config = dict(
    d_mlp=448,
    vocab_size=8192,
    norm_eps=1e-05,
    bias='all',
    tie_embeddings=True,
    parallel_block=False,
    init_std_qkv=0.0391,
    init_std_o=0.0,
    init_std_up=0.0391,
    beta1=0.9,
    decay_fraction=0.824,
    final_lr_fraction=0.02,
    steps=7821,
    dataset='wikipedia_en',
)
Each number is 500 + 25 x the weight over its row's rms, rounded and kept within 0 to 999. Layers, rows and columns count from 0. Numbers have three digits each. The size before them is the row's rms in percent of the matrix's.

# down: layer 8 MLP down (transposed), 448x128, rms 0.0785, rows 443-447, columns 0-63
# gate: layer 8 MLP gate, 448x128, rms 0.0845, rows 444-447, columns 0-63
# up: layer 8 MLP up, 448x128, rms 0.083, rows 444-447, columns 0-63
down443 103:511494536533467528499495523527499450548514486519473505484519531548520490463486523513485523485481445497493486523500468513522517509450520496474477538521509501494469510515558488492532566522518499
gate444 103:458470545423468481481509505504559527513523468502470543499499464543536510518482502491471496530489511504502496485500527500504527487532472475504507496519488489509502504466490473466522482456469488
up444 099:514525512493464519499545517516490498482528499488517509481510541456447488464435495507542509448489462499517509496528493507521499504479486481454505477467486513502530519507522520521494538535477478
down444 105:482532488519479531501515549523470497527514517515506509473512527522510478527482485518500537470500498517513543485505509513472477518489507520514449525496457492488532488505449491503492497464546471
gate445 104:462462449503512469499503506504494495536484500520502503495486505497476520494533477521538456500498521540459502541514458561539529510482497497525486512479498499477483477463520513519470478539463497
up445 114:503489507524497506485532476464466497498551475484504537492528465511488516428468473517523463501467500516490524523471504487486528529500548509508474498484453499503514502486508499525465504525535491
down445 101:512482510519472492536464505499463498481483503480522448497471499515519466530469499489499476503471514482506495450481490464496479501499484484534512488492339492486497504479475505481489452501497496
gate446 102:536485485473521491490479475475483465496520530544494469493537439483489492483529484508481450490507475498530474498450512493528500507466487553480479465502542495504529499519497524500497537484499494
up446 099:479475541535516533532536534495499507544505520504523537514519506484471509478536498477442504477474533474432495482480476456521507503493510448487508448507492515476470474557490491516497490458521472
down446 103:403481482509508468514483479511440521511476519500474500459486492487505480495493496461504517486448523498473507546476478477508525540522493513510507488491539493477501543522503509516512453503548511
gate447 102:505459495530544513488470486488533504489511500504521522499440482486548458520509482523507519504493487512513478532456486484473512526513505479510523508517496497533532462495488498458514472487498474
up447 096:503500511526521526527518545495508501516506534493550465524464445488493484502541523490555509546445471545474484503480506492496506505470499526468507511485462485484486488531441516456494534503524527
down447 093:511479495493490486487521506493467478515487503496498472494511519452484525509499534495456505490512515472457510455515506530548443513443509496510459515483517480491531490454473529526473523492501490